Weights of a small GPT-style language model, trained from scratch on English Wikipedia: learned positions.
Each number is 128 + 32 x the weight over the matrix's rms, rounded and kept within 0 to 255. Layers, rows and columns count from 0. Numbers have three digits each.

# up: layer 6 MLP up, 320x128, rms 0.225, rows 137-171, columns 0-127
# down: layer 6 MLP down (transposed), 320x128, rms 0.209, rows 137-171, columns 0-127
# gate: layer 6 MLP gate, 320x128, rms 0.22, rows 138-172, columns 0-127
up137:160159182045142149142122155160096147151134184078137107164143153103092134176146119151070212081172201133042174042061111166119129078108159170085190039109134190104090179113102087104118134125100071107088126088202106222087101122111155139131130150097132104169119150154145107179129072133128169119133136101086166118159154119127134165167115162160101139083090133061121120130088138107164084149080
down137:155250115184097192021128149132113052116154125119127189154162113148173134108099096101102087146108169116164192138146058202142142148136120136106112165069175158097130131141153097139075142101108181160126157216119125100171126128069115126141120089127163105153123101099132107128111064157114131140129117114121114108128099088099130140137144085130098178126136135144081132124141130105112143074181
gate138:143088118126180098150162132090144138135126133182113094164131137121144138134136094055118166167138148111099092161107132120120131166153145142095160170133127134139123073132100046164132118131121110146131112158132140139145114184103142128133147140124093083132113125084106120160141145164102143114105106150095106161132095128086118195088103151157148148119101096139142157085108132111132098119121
up138:092146120155151078112153130150100147105109103113142142068138138150099135172158133098153092139119078075127113106077167166156111089139144124123118097115091089101155150123158068147124124134161103150121120132095038114145143136119152152108096106128130132138094162145103114133183090110149149114112144071112146048058172140177129122158097118153113130124148140171125155097130117115148122171098
down138:155106160113097106143078107095125089130141164144105213190104133112151138125122115112101125191124107113100110116140120078114148132073140128183127105086173097139151100134140162166127096126157121083100172127131153079188103107139134102127138126140136108163134118144101119155081113112142133120093140145135123148147111110095131123101154105207120143140090165175112152109137090166086140104105
gate139:125151123130159188111142091110131079126158099138093144091100125104106132097133073150055103086105215175156160155076139104156144163120134128092115122108096130142089143157127125083078141166104122166130124163111115180102151140071149113163086122084091128164103201116128133171101141114172120153134133165170131120084105204120124114140175102155097125109118105141118092098122127112125066147152
up139:100104094070107121115159141142105077132068080092124179059121100145093104114107153182145161064107167146133123183189095100142152109092157113154194126156169148083128221135091083111190206129090053165069147172119085101140153115142107115054146105095100148174104160099129195115138120139098094109104084121148111097123147109139169151150205128073086084106120131052077134097097121101147114111130
down139:113120126116148151185088205135157152103146086141104140156117147158167150093170173153118172069163130106089163123163107188162115156179132139159117060163102163167116104096137127054135125124161188064168176133112137118140084104085136059154165148133159114121103068116157051126149136084167122069131107131128162103111060114055107155142097104097165117194091122118119142148117144107120133169168
gate140:147113136103099125146136133155127121124082063073100185255139141082079064132129132079107165092143155149134126140105186154175117112115122191119132086136137112168155144165128073186076080079095108183110123144183113135165116138086132092155149137085159118137149163110146113110113167160149172157102116136106249151034084168176153117231115081135141087200130137079149109141113129162097165127165
up140:137098094127144097160142162115070074109070121133144170142129186121118118194068123097132137136207144132122132149077094127154075136108107120197088128093094155193090163138133128147082156081153154100136074029255146109134211112147135184170103178155118138062089171157102137112138125116109156127097097187125100128153153158083122124097124117075159145113117159071134168119144163101192184169173
down140:093155190103151074105093177153106108161120092145143163106160095104111144207154167166090075118087172090178083143132142106085148102182124090133158161123090147134063070113147159182147148129101164118179119180091134063116155151154118126110154124182128100135177093189128125113119095170091177146188100085120130186137180156184152154095084174053156158119148122154133131145067153177083133130125
gate141:121134159106158164075067155157168176086077121108126128082137128116150141138155140101149121121119197116133113181146119126072106140152125140126104160132124167121116127093118126192154132135099135134140158133146112151101136116109127103112107110115096146156094124089119142133126090102171134107100123135148158116132107073149196101140089136162097141121140124088113127145143136144108152125135
up141:126138113156163101119128118161145051199152126101112122123082127128096116135148166106157094143112157151148173110060133118135091174142118119095183136135160122094115127149123179106127170093141083080096138113159141163148143124111106085145108145137131135138120164109115142150146116150136142139133135142125080148132149125109112089142108155119116056172125163125114117119171099134124103136095
down141:114158150139188131149160123103149088146142168138133083101101159145132110110132146099136076097109132146186135138146133118168091125123125091160159154136109192118106154149109144137157123112137104143125169117096109153110128122106112141118122087118094108136121142123151130104099111110170114084134119111050129088136125106112091148161122108114159138143135158074133143142141111160172069083119
gate142:107056128148150133116126051124154136145123123148095122165112122160130129086129138142189117111150146070087069143187148099167118139133085138167136149105099160130150137171120132116132149203119110181133117114144150125188143141116107167161148125114210158156089149141081084065109154107152110108190191111148099123159157128122143121143126083144099124126187152118128133169180173095124158150113
up142:121128094101089149102115123111084113129119130076180156121102130089202125150163108105139168137099159132161174188044135128073108119111189168093101089161076126143150160096127095127127173071125138111110144108106153127113121108199066104121121144099138122099147089079157086088074084128102102136153079091121153089169126135127089102084137135183111091149057117068085094099109127136139175086137
down142:122074148150185126135139097125099135135154146178124123131169225124115154153141154144156191146111118091101159152130095132133201102042101117102104116119139085087146140093140142112078134081113126093160106110174119125090078159148066117102118108128165165119130154137160190124145139118183108133127136130115072157147123126129130169125144120168133161111096110085148158088149033115147078092152
gate143:122119176092113082157136140107129128118063152111119091180135130099159125071157074139138105102199176086161127067164167132132089132050174134081203064128077166101166126157140102152120049090094154124122146116182136139127142116140153133097093078151159131142128110120077077096098086081106139151115130130136080103121092164074118134084106118195152143135127113098095128191109131129155151143181
up143:122158154119145085197153107149127084129097098184155123160118096168152104113044153146143177157178147126140152118175083100077102082122175130160094164171160107103136163142156155139132113114131135093142191081130103158164048192126120144097094126108177055103127095153119157135112154148176180149115133100131121102186125176097183146100118080174166132110167141129104053210181118186181151109156
down143:089206152125145101066105142161161111141116087106104141081121122109140100221116126113124174110127125120171131084161091148100138076077126178160220105129127136191166143152092140130077120151091072148135139127111121107175131033204112109130158137148141121114159106178106148134130160120093170181166125098115117094096152161191140142156095143171103142168074101115244148124172172149117061131120
gate144:144232112172146125140083086113095123145103120066150116162098118058126135136205126135174129075180118104111158110099168123092147114123143102132125113136141114182166157172094166141125136113113167123197051113124157123119125121141175134151112078129180149106209097118055099099106217195141078146117084177170112132110125163116150027116133077160071154115113153114147196177122137090120144169058
up144:079085139056104164049114146136110109119106163137107124100111125164148156162140094167171112154181105103141145126181148130141112102065072123119201077133075142177179212067099101151149106139136084164159077141124138143074154099194085134117148088128136199159097152164124128114116158095132086108079167124087155101083108124163098109145155143046100114126114084144136196121184147077115121122093
down144:099135193113107106140094117139102112127153181111202159155136116099165164121131155169114111120130130119061098114170213138148082068142113098157150159121104127092132080144100158120168072135117181145133148132166162198117168184186165165148119157196116062062131162122108119131167115169130175194103168153075123119120096175118118136100077117125175124085110072151122151113152173165160170128123
gate145:111096102124156168154171156080143157117151196136084169152105216131130102118188097123154168132172127126141122106198132130140114143136106125189124170208099133102165104202113080086110146123144144151138145121132099136141175162116132130148089093145106086124129184106089081156144095127110173107100110126138088129132176108147082124091165139155144089105177117095100096177138064130118139163092
up145:153142091098110101046152110112158123169135166101115087121129164048117123134103214080109107135118166102111129174140123207065124078123129114065132134100100176122089165076162158137129143123095122157140120130138121091189072139148115128096108101124116147111053107145131154134099138139117128152140106104107152126133162164142173156148104176107018155162122122094123161137101125128096103108163
down145:111134192160148096195117189142172100131092166128199105130115090101164114133135142135079098157098093114078127130049082116130067159153112140178180079129111129114131150152191054125075170126151125167154175112170154119075111173127193182123147099123144088115105123130202073126134094116170124091100133154148141152146069123124132120134173075119155150132110159145123100105125149158149135146122
gate146:181107119120121090132103123141136159102184166054170176058077105133136116107132110146141165096099113165075141104091132125167105116128067161103129136146122111112127111117185100106141123108126147177117153118110105111128148123161082126120107153180099144128081113171157136106112149145131124110108171149135161151111101143061118155141144188126180142139093188133133110134081155121111126060064
up146:133097157074113089154109104086094166085158129114151141116130140107124105160124117078108136152135071094159133104137137126097126093119146086080149093144128127119107133114092127110132133149124144127066119079120158125051089164101212133170092173135101165158128155157121079166125118112097140150143061102128152184075153179053102152163143139080122178122155082160129074083112139149158092069089
down146:068127111161093099117137148140125160123127153105186157144060084126149120134142080101135082164157189092079115111113113143132071139119123134126159171098135108090113112178128160160086155156122061132159133099115152181127082168153113101135129143139101161113093132124092139130163129107154120107140146159110112080117161105098196113140091074063093115115077100067184138125134105131105098166087
gate147:092123159125177165093114125141147181148121109068210130133160101157088152168146152155200098118185132148157159128144158211190108183103120098086150111142142127097114119131121131113103069108139097097083156122116155125134116210195103122104145129098118156137153110062118098118090120123166097140093160140129127136152127133150103109057155127124125102142104151210075140160137152112117134118118
up147:138129176134089118189165091147090150088105105159095142137199136144130132121119095144121123174134097096163128166166098089086156130087096093117097089122138101166235135182118074145161186178142116164162130140139179116102112159068149149102117121100117151113116132106146128187095149154175135130164117097143116092092139167137128161147144107107159131062134066026167101076151128129164105105148
down147:150078103091151141117114169140221154126177083148104097141120131109135125097136183095096135127177110124181111110146127100177086113088219099139153123076111169155060120131142115096135136127172092138108204151124126107111182136128094142168098173142168107183162140108072167161134106082133110119143101112063116094174086142124135123130126056090088143088167109108124130130134119125063139146091
gate148:207203117117080104137152199095146140139076100104061087136151134132103125107165181121138144101236150141144182148138172153153150133120160172130131203099125116079087188102216122146116120096105173186147116131114105136157193140174138136173113137106086067114082126081146102100155121099137130094105122084150122109164126112124117105149152130062107139221112148113018120132097117146096128052136
up148:085099121103171056070189161150117137108107078101052110101113151142000136122111113122096064185130130146107187141081185092112047131163104161106147165150157141092163129134166078096124130148094192058141120151102139122156060163091169170172094113159149130145121113141169055073165175130150045165164133056114103068136126155136102120085143116109086126117225141134133076111140114121141132167049
down148:190097186143094136162181054182177133161073171137182100093078069179109090167111097129079125140102078117123078076027109121125073127129116086151078150198137103115134135148159103095132159161114119169124211060111095108101123176174143182123122143107118157120042037127162152138134132152181111152154143169102084145093130136091088097107072112181106123059111167094173152116150118100103165196116
gate149:166100180121177124064104081164106121169081192150132142183126112186110154174140131092151157166101123101126170133119148168166163105070098081109132091111124167088135147137149103122131090091158139108090098035132148116151149083140138052140132123162100168096101169163177131126150156198130180170133173109125151107106144121094107133088132141097119099118164154115087117156103127119115133136126
up149:182131194071125144108103089136173137113087170124155183177141138134143179132190075064116125150130109119125121158151120080168161109164111102095091097106106157103137139150107084177132122094130148143081126092179098125069149126091120125149209167148089109157200139148112130147118167133111105207126152146134124107160121123199138115164130093127150106095089110144086098191143141140155073159084
down149:093103152112149142162078165129120139131149108142106128103082086109125124176143124133142081150155140098120071057118102108099102114167161171192099144145064093109100115140192161102127136152136166072161140132138118138131147208139141104129150124160151132132104136101141163122189132149095101121142117132179078127117137112089135159080157171163104153109112122118182094154167131167151138128133
gate150:090141121102153141143099093152067131075112070106100136155044160117082151086098149148157112193143137146134154133102191117127130080092097108073088114145092155117115169142087119142115189140094115111100195098096088085111125135134116149070147196111170122122118148039139142122102159181122113145146131134121175136066098137089138065155058204105164143146135146187108122136118112154088171150121
up150:115127185111135132092139165175148153140088105033133082079107107148135118112152123143115131158155149158172131173136177145111144184167139175097076119156089140119134146145137134150091095124085115187116110107120147098121165160136191152165137099108155133045168116114124126076117062080109108130159101123093109157149100110106145149118151165108113157158115110127074138127134128142137166194101
down150:142118189105213102130115068061191132139131168092185090158085127106116168141122129054153130183095086116146141176135189099037108111130144153078147069125116144177144107067140138148133082126159094095123101146121147106101102141144154137110124093102158064164095156118118102106056111153122077131113129144113097085114086079187113136109104104106102092159180175144101129124143110059082135108126
gate151:156102131080133136090097055142111088078110119104110190095167039100137145054099169084138158126109126155135150124132154139141105111132117167102095149100110065135151158127203196083040153143158133146135135116150121139084139147181173179196117152132088087143135136087141115152096099139131133071065113110140202137100131145089127120151095172083082102133151122131099099098096129175155138098155
up151:174056076165130111161110157124154155144125087151158108119089086112153158101131113146134104069158120090100184165121132127089093075071135144150117178139145130189133122104144132153115066141124190111110141135106132154106111111111118133155124133076108102095114153157109082088101113149068110137084110126117086157120161115096137170077102195091107117094186083153118173152102135102155054159127
down151:108177125104220090103165132168113156131147154152093149162138087123080192153080090158133119073111121180119118129111092134109097135186164090137175195082116100131134126125124103125116098174122116145132080184144133121106149108139108152151138109133157149155147085155043190159156199160119145103134112129150126146120146163177073179117098115118122138118149140100196146131164121119170222079090
gate152:204176113102133090160164081142153087119159105140144158085131163132136146114121103136136191149107073183148191125137138153144168126130107093127164100118109161158085100160138099093090139096125133112151129118136154107151109105152156111135107134097116169081138104127125094112095137074111150137142034153142164123068141156085080202164152136123143083177091140191078043115126100153161173142121
up152:101142128140133118159091123122193142142168128094103105112152147106161157089088102144151109149087107112094122112163140132127105160167096095131103115085176176125155131144171128094139131098081072107119165142129156146058066099137158159103181155122110086120180085078136187125139074168104137115180103108169068120116116153079138107138144158169055101165133128095132193109095123146149175111171
down152:134137135101060137161080109083114109125123108087105122155072105150176062151096115091130187162127150127158130146148107138152205173098182206106075061126150187138140156168100137155174099111117107178142153147147179154201125109094098067150072130146166077096119106078153095138131097113145133092142145138089153102143115103135128160151130129083141086120099181163092090147141096108159080099114
gate153:151097161108124086130143088162161108157097167087071176109207130172084094131118110168063084139182107120097200088186139147113164161110147101133129121090111166074108158114151190135154159082138127086145171153138110078146148113140159186132095167174105079110119141133107109116119132132102123063085151117091079139207073067082155112113141145094131105113086132160112115157114103129088136083178
up153:118172195166178134100146169164096112119078114103152189160167095095123105106169138093115097190214133118168051137138083115136131114130157094180096164097185045178198137157127126118100109058054115179128149086092080101149144147144089095125115109135145096164185156098110140130133158160148122095125138152080134111109170133074188142087147108148147167194144126143186061099197138115091101148089
down153:095157105119131116165167123150128048084090100137118112074129095134140127141118087160182118140165176147061154134083090101131126113176087177180133108137146103135128107077121129178110153108071054098099191075176171149163134173145096154162133099123135103121140181143104129112155064130076181131190076102118170180126138158154140121130106125170097154145202167144159142191129143107132116122102
gate154:111180110094138144093093079157119143130123098115085103130199078160083201084132164164094085092175134192129124170150149142155120166038149080113130124094117109172133134110195139174122147107087158121143177131131086129109148170147177113138131179130106115145082144159212160063085159173148128130066131169108104079093146128128132133175141129167104146146086137066112089124165130076075125111137
up154:163149085136150089153118137126123105138076102104130154066104109090115107127136182207177069156177111044079136123145076111117126110154115127102119122078114074116161089111111078116077046134136121117143122201165126112099178149110066170130137089151092128109162128192078143133115147107161133133173108164116117095166075122141109141118130102165122122099136142135088167148052132139150086170159
down154:165108103108176125164110202191069133085174117128116120129102120179148078156099145098137228105091111133115128077080095116151129152151133155136102139132117066094104130114120135114151209151088177160163116102100144165142134108098106224158217141149076146155181111123098084122103130142141120106162159100107102125111150121104081187143132147131122142098161182085191121170076154169127134135121
gate155:131121123120112139093094140100092158152127115146088144110123110116114161110149133071166165065122122114148180123190116085161109163167099138135094175100180134104170102088166118095087115171155103098133122121108164171168123102132061127113137145089144130152167164189183135130107106187125129134176110135104142173129131128173137111125145123172131104090167124120120078124130154132129122088098
up155:113132098156138183108134141107100124098124075118101096135062158134099146181152108151073089136091155127113105153122094127150101115153150152143154139101127100182150110076102105140184046098115123041148146046153054159123139086169140127169080097135109122153158114120118141188140097166142104106096134098185111173163094122121081133159135140187127152108166112172092087094099169128126105135214
down155:142106146155189144101151167141121151131140105157135171101112154177112170124141102106184092116134135122146118111152095110185101198140135148173118154134140139123116109129131063123137118110102164151114137115133098158113121140107083128096100122133127137176120202132133102124099124188129126145149074113089127106176161148181101125157149105131146101136185135108135131114128139140139124075117
gate156:083118192190106179099095153080143097074106108103183107192075144112063104127120142137119095071166212092080121084094060068139171128076148098098123116135088107109151183090108055145110136080140172148122128158102167121130126100141056137106200188069147134116130129132125108106115147139167096122120138117128139124080072107116117156134086097082168098097163138194130069129161142130123153188091
up156:078113148180099206163121095105091078165181169169209141155070196105117099098110184118146080144112112158121119108140151153102193145085101076103085128175100104117138123167129113100156124149145117180197113147128154087155171118165105151209132120098122107097181113177117129150090087161163159064150141105146153136162113139047113130101142145091133179163159054112149133096120131130105065123125
down156:112159159150103135151145152210160135093121103195147120090157161178069157143108178182084061116138175126133140107051130149121066129148161116120155123166177134125080095167082132097174178118017144105121136124134085110096141096165097162087120124134089124109136134147140150126128128124125187140112128151117166126132144132119106157139116084188123109173119122079139123150099180166075213065124
gate157:130136132087114165158071111092113093178157124150087126107157131105117101106126104088153053124157117144150089129106155145128131135168131138104147051051109199109143125164162168130124117140108110181133123135104090169157101098185126090165106133101170121162137093141105198068167126116178175181110112136078115167100130189096151125141093154167067129168180196168131133147113137191096107132169
up157:095110122120137161088150147057119165095155087116104163098111103184057152085078132141112145081129143163113066138173129165121163174074061133137116202096099118132134143129161140138129134108157162196119139146142126148134135112154116098084135129166136086138134142145151088128101026101122056090165084201106122109134146123087061135124132155168113093155116145113129171150142142166126127172119
down157:182107069084172127093086101153044160086122147140085154145140194156136144111182153041120160137118118152109116179077158102092141131093202089101135149085135171087152173114105114110139140054139182091170135113056111111088126136120099088099082162139136112084065110155160137146126081101156216134114076111162104164135177119134049105155140116094150152221064124155139129063088075165123152112128
gate158:151130148123100153131089072111118142146154160169162108197126124141152135105154148130106049080178124097093108076142052111068084090103149116124173149117143112177134181129115143130144142158142130128122185101142132115137053135085163121075158101109119085121120084079130126070115188204097158085094173085148144120077160165112104159151133123144123140155141121175142118087126156179087098061141
up158:140139111122099130123096161165146118141191063104107168169089171114111069116170150153114100112048081119152153115175118111142112217163079115144081168127154078104161115135131143102095165110155093154123195158133125118180107077155149172160103102100182090118061067141110125166146171091197089072117119153136163107135112141140129136145173124181134084100139145170142156130190137199063095085116
down158:146132104133103142137116149126227115079106121159079076117194127105139084159112090152117082149134058151197161062113176141182115115131174156141113133115148173121040131114114111120085175072099076145119171104165123146137110100127113121102113051136165085132110144147134097128144145143122185107120183061102125093131158138136088121186186158139134164121164108140114098150122149158085095118158
gate159:150133125122166139170111086159169068130094114108084153079150082178123126048140154135057183139099179221125167175156100103109164134082103087177133165191159118109073097136182165112159157120127165142089147103086078109147152091092172182148093169161126071052166102116119063083147169130070112105181075103162168066092109119097203137158160098150076154154142104144110149102107158060147157142134
up159:145109126092116121081128054152116074133104118180113175073146147124108184107062115175061106150181113143161139069103133065104099163151173067056159105088173167109120106092150141091121090121090083112123118135180114089111069066075123148148158134115133095138114173061127129109055127103044094161124098113155133143094131117081102164135124122161049169169151095087100077151160098174167138175127
down159:136110177116158176140139160097116158103150148080102165137138148158152102151156104044144100234119171162023123108099164198134056138084086136127085102076119133145097148167153072108165112120193109136161161140121158117127118125187128085214176111121122146091163103174108112159088135077106181133192111114082118144147118059122146114075091080090131133144176165099137122134141043159101141102116
gate160:143182112054152175113133126125095148200157154112069170129162160141118090118154146112132119125130108134099142056130121101116175169134130151128149156132124176113162090089178053080078182160133139123122119145131155057150168184107102139125119157146174090145138076097125151109164130129150164106092154123116073118148045093118114102130122111135143191116148118119188099166172138113086103070104
up160:050118105109100140156127101092117101157093153122111133078210109158114140141148123128157161111096144138119055113094104132089086114170125122216126090198113068152152110148185117166150180155158086158130100145109169097073087099142148112114169152130088090141141122175198088112130109099098092119200140171117135145126143129168174067187091128133153133090096120123159150158165135114100110150176
down160:055107212103203100177131117164109147087137104078147146115172101106133153141127156167133097140164186157133106096071087152132084069151116144128119137149138187142154171070160095112154208155080062082092095104123140102172097124150173135135153203178145138128122134169188134143066123086129146132150116093159113126150126156151135103118165126149163151144142110060146112129115103232166169129112
gate161:136134073104099162092156151105128105154153103123140186151130185146123108173128124115085197144118191157147087105135165091108139194130129185127127183147116147110109194106176087135122114155101141097159096115067209153136144118067186107101100089049033138122144119131104158141189135129115169151103152146121158114147149091081123102097126145136151092144123128116087111165076127125108120136115
up161:152115152167132179212120170112106111141127155105185093139111135143146151155080120089133077131127157130072184164077153106164159141141142126208091137091088117113152117173168189081093130150126104082118167151143096188146095108193150155083130129149126134139130160161065078105132104175082102077093127067171100106137138121152176046111121158132145178106172103102137103133138060101190141132125
down161:122211179139164121125139135094139055084135118113161145119127127119122092084116132079107097135078135120142043107123102194114091184120066120137132143168134159126129118046165151126140132120099140125150203148141101114134131073052175169102073116124097104114148163141176117192162104119143159145158126158112169164111086112150092093046142130134144048114181144135150109137057089103083145165112
gate162:145142087126144154081148109108199123131150143133114187141125124076107128104122098099102134079110150191066129068152160128174116096110170079135148120117136170122148141140081104105129155164111132101106112112037106181163114088158087083109099181114128120107114172059114125169132166111149136054086111158121145088143149094088086098055118096116098109110068176152172118109102078127115169123174
up162:156153084133135077134110162122131163173048143117224115096132131174130152084141142078155131103102165117154157148115166122107150159096111111124166121103076169179122159167074157115054115085086171170119135087137189147134154113101071135128142116113127165126076156118159147171139177102130103112162130153095064091141117157138139126115160145118112165156117090118113126075161194177142110149141
down162:097138145176107201126111099140125111117146070135062147141120128189103184138113138116124109104141097104130132087145085059161152130121144167068118121151181138077086137124139119094190103107101114083147144148077122116071084163160165146126078078142136094124105138139132178079104136149193110147101119140168155141094147143112192088107095088196157097111170080160091136098093068111087110074151
gate163:109125085129144106159111163143046126178197118102189154168133096102136104132145167160148125068096063128114119101145125074124143199133209095144126188133074108173114071157129136088158069139191191152159060094170134124145150140104218089183129154105187177176128115101150113093166093136093153128115099074160175120105165134113122103125132111093142120105112116195045104136106149108069169110148
up163:165156072181118112122130125122095124165135109160102167082138120146075171127146160100122141097092197137144138108188195214111156129117131153147146141122104119096146141098127105068155189225089097107130129132076111100163142074088154157175031199074131120139086172174111152117101137190160189130109085146120174135136193091130100111127106159180076069102129160093084115112097111148138169073127
down163:121109147137108105137089088124131156110152189070136148137100161132120134142119099064184125106117109106097081146123113112096167111089168129154127166059102146132121159163151107140102178101147199138164128166137129024073108142141080129089072089164072134145089116168139143095173158107141136145077148125130028153089171180176145120136087099055131128154163138163185108111124047091128126152164
gate164:104123124142111177132119119097106097160138125098170133077181154086164119121083164105098115103096137108104083151146069084062092119065117123105109128122144112121135165058084061220133157164156093085127130141118141107122108102139123082166091166097097143115135169119131120122147149115110106125155099116175111166109221084100149164200128137126149112159148165126153113129138077066109123095148
up164:077143140123074174141136169133131100168064084134170088079113055140176130076102129154131088174103124091111106142028122165148096119090087116078188123144137083119111140156080144146171214105132093078113066156105186103118136122100115095162094135133129067122097112043081089122119129139142092096110063100140086152171105134170159079128115126126149135115106132124137124171177135169133124119123
down164:107109117137083162100168130176081120103147113089156135076143110081099132126152107176138103119089117191105138130152099130139049105155111170086155111187143058112132123146096115094153145133150113093077090122213102174133098081046070111132122160141093151095141113084109109115112135105103048122082132076134126134173198142147143123178208124125155074109090196186143112201164109126082085113126
gate165:128135157139162115142132094116172091123114108144098114151117118095119097072152109188155130137089071126130099031196121147068110171140166146089108112056158123157136144151172115097131125100181125142071132187122144102132134109148199105131131110132154126084067162148108150085108138122135176152144151095131115099153090127132134156134165154107141108083139109153100049172134144110114174102192
up165:115108063160179153153143101094184141148114114100123162087123095093159124121157165147106083149112157113129181141152201114152109129110157155169108153137152109132147161066113151144155156076100166092184117043153117163128176141143127120065135101126165183073180130151133147132140137189149117116126153123141076128106162105147097123213159111092168097136133121177102133118106158102162186100114
down165:085161069130153141133115153130107105100132183143102169114154106112108098128128192122170115127051170078107017162161104059122131108140137071086127137171122204069118176105141116129178120127105111159142077119163133142096046132164115080140140091084154116185117165060145156145114086111166111152104123134124110159125114133145128086112169153098089078160109121147078096113142119140137106103139
gate166:111092078079117144141107118135097113057076070141180187145154144098091114078234164138122140112152111214127190157186171088154117163056102134065111123116138146109095141119062169153100126069088136097147136091098186123162141145164140079096150083132157133110116117071107145125177155120156167098091135100137146170079092197115156168175071157107051067168110140154144028152177134074112199147146
up166:136121132156106115158092142090121192085100094161156131105150115077141138102135163104128158158175123148131115149117110063186155131143139141071149077087103152113121091143164177170016159060079148186168066163148157113107187097095109124129181116157121113091122188056087114142089160133186154072093112122099136091149134146142144078116112061073134111051101136110174107076159016174096174157081
down166:102096105145103130165176117101151129138111113100068107039085135153126157041203112086096155112098108076133147169180113133090154157080106171115160095085112139106127126216157155088112120185122103117101175161174128106109070135102152055087104105160135099144108146098155122156172114102114072064093087148155166141208120041109215095164105194122110123150132178119129098127163099125065112130112
gate167:131161193130151107133096150095134169108104129114118159133203159128107156136153135084147149110145138166139146104146139128133123153140132104202153122130151088098123106097146090110103157170168080096137082099115134100129131173134144079111157165165153137193120177100176128045185103160165144228113160091079172082138121089126165150114100105039129134100102171168120150097126121178059147134101
up167:122131159145120086144152152161099062145178168119051177169120121169086089139085130184102080135087160083123155166174115170203075125140090129091130126115119138148173093116109095123178154118139168133085108126103143130152125052129165150098111127196117106136130118169124117147116144094134110098152117075141088129156166132097099087133161071213109142196127144122147141170127067084148134022137
down167:094129142124171090156138098135126113128120193121131162114105145095079141141113130155120082147174042188116101095081147117169089119132140115089088161103136166126053127133195139116188116114113112115185150109118113140113157152186144160158154135125129118117136120189070107211152119116152134072104133138098150149074146189208125098095138129163129132115140068059195201182147129183193126132094
gate168:095139019134146150165144139080143135184160137136083178170130136091110125089152181102170110104133104073170095071127161076165120151120122112108119087092124097105164124145119126105126139124111114205104079122137150116120084138169136083104107092159124082172142118075116149160152119065089125175081175144141117113151121131124088222121117141097121123190114211085119098133124127062142106111158
up168:100109144140101066166144105138127130169168126135146135146149208135119165169128137130102103114101055206119064067124113067090101116116152124105109071098139154113125071087131082157090128178111099166112107085114105117083125085126115057164112158142123142103073145068106085142131150126089134132107105108181141134189137126131092147092122060110135103142113114122159158122155131105114175190141
down168:167158170124075114121108052152116133150147115084079120136133104168143161116128024114152171110127107149104240086089136139154091133096099183087108174145173134154102111108099157088119130149110056068192089082147157123094169110148092164123164079119095124079062152116091136163113140194175121108141138109122119135098112151086153096145105114156091153098076127128136120174084146102087168093110
gate169:164145167134162141142144075141082080121131178143135128143136057097119092134106111133113084160162098136144201170125189134161139114106070119140110108113106146140137096157148118126152175129157078124209144115126092164131104114156226135089146104180118133156102190077165088128188117123171160153148137165167130126095104171102160114125139165153148082097130114113126115099141108137067110132157
up169:155113151130146121137091093216129116104132096197153108109157184106134115177132117057152149171123144153128081145164090160119168171154128177095155142158156153140136110149053145178097131148181117184100133163125114103098124123091131086162073108136136129155129148131149174129134104157145101117166135127132170110160110146078173162114073123068135123171162124174162173111059114151130137131104
down169:139060193153192101143130109141163104153129089127120124131129110155147127133175121143181158161148139135099088109143177136148144180096108142122139088179136126173159132093085077173060135158150094167049100126180134107127171138173070184119108110145177118150112133159153150088089129123164129091162147092125120099172123162105135079135138126162114042139064149131154139102106071130048154127135
gate170:133144105097185141109176215108109069171160184148115186169137128145121088098186143099157094121159143108082156123121098169083157136071094178110152131070103128172091106131140095150171111096079214116187124142069157111130174122167182127052107126096085151169255129101122102118113187161132120099102126137151101115183145166141151132147157081148137118145133127126111205114084125127128090139125
up170:104128089135141136076127102115149126146119127139078191156194143103133083166163152108074152101087127132158098120123141086125123108128199095085167127136100117095138064128141111077186140111084125197142113116142133138137143149138138117031079222135133161153150110186104103137111157146112166174186082197204146092163151110181158114109168209164168099136106173094118177117093187114117113157119
down170:124206146157139100079124086118143157132103121051083097174132160101197073116105167163161131179118124067073089139145152102113165123148077138084140119195061112146166154121154056129050143118151130147124163117192118138135083178096160128126194112126159080112114088112146073108132097146144115096156094100129113157135158140174106114192072126072172125156177141122052146153124150112102082154150
gate171:120149151124151128132109120162160164096108130117078128163127075136041187104146093140101139152145102099157204085119106163147134139105118144137132100139105067111177157134131084142115147137156095114136131156101177145113156108099131142143165120094131092094089087127165081162155137074159094119122103145151114134126104131105103065126168156176191083115084139075117133164167110132121160110119
up171:176086143114175109150183138156070186109122126086083113164116108116130225105087155134047167100124135188114097074160101100173135116137106091132134097101093112129125115132138108117095096141142125095123149091147070139129068155169086091094126156111121179179135073116117128209097095169157047093131121141166156186103135161176108160128149155065152115110121175122116148128106099037162107128122
down171:143116150112154115092168079114136166098137176114189134183155154134108158166151078168115117118163138127137129092121185115117147160145174133123124123146167142149223158120099114091139134146161170138116141112183096150207096155145113114102123113197130139161054103132060171097108159145131186123123108068149105131129101156141117157089164159094171120168153101127089096133107156147179147134150
gate172:165129114202175181186159149130169110044138064164110123151075169106156117072123187193102073143170190128117111068153199127183109173057105121118127191113145126072155125080083134129182095131190172165075120133154161170119098146136141141041151091141102185122165108184139157070059117167072101126106128164149105139111132136177155118160174118071159138143208114163079116118088174147147107098160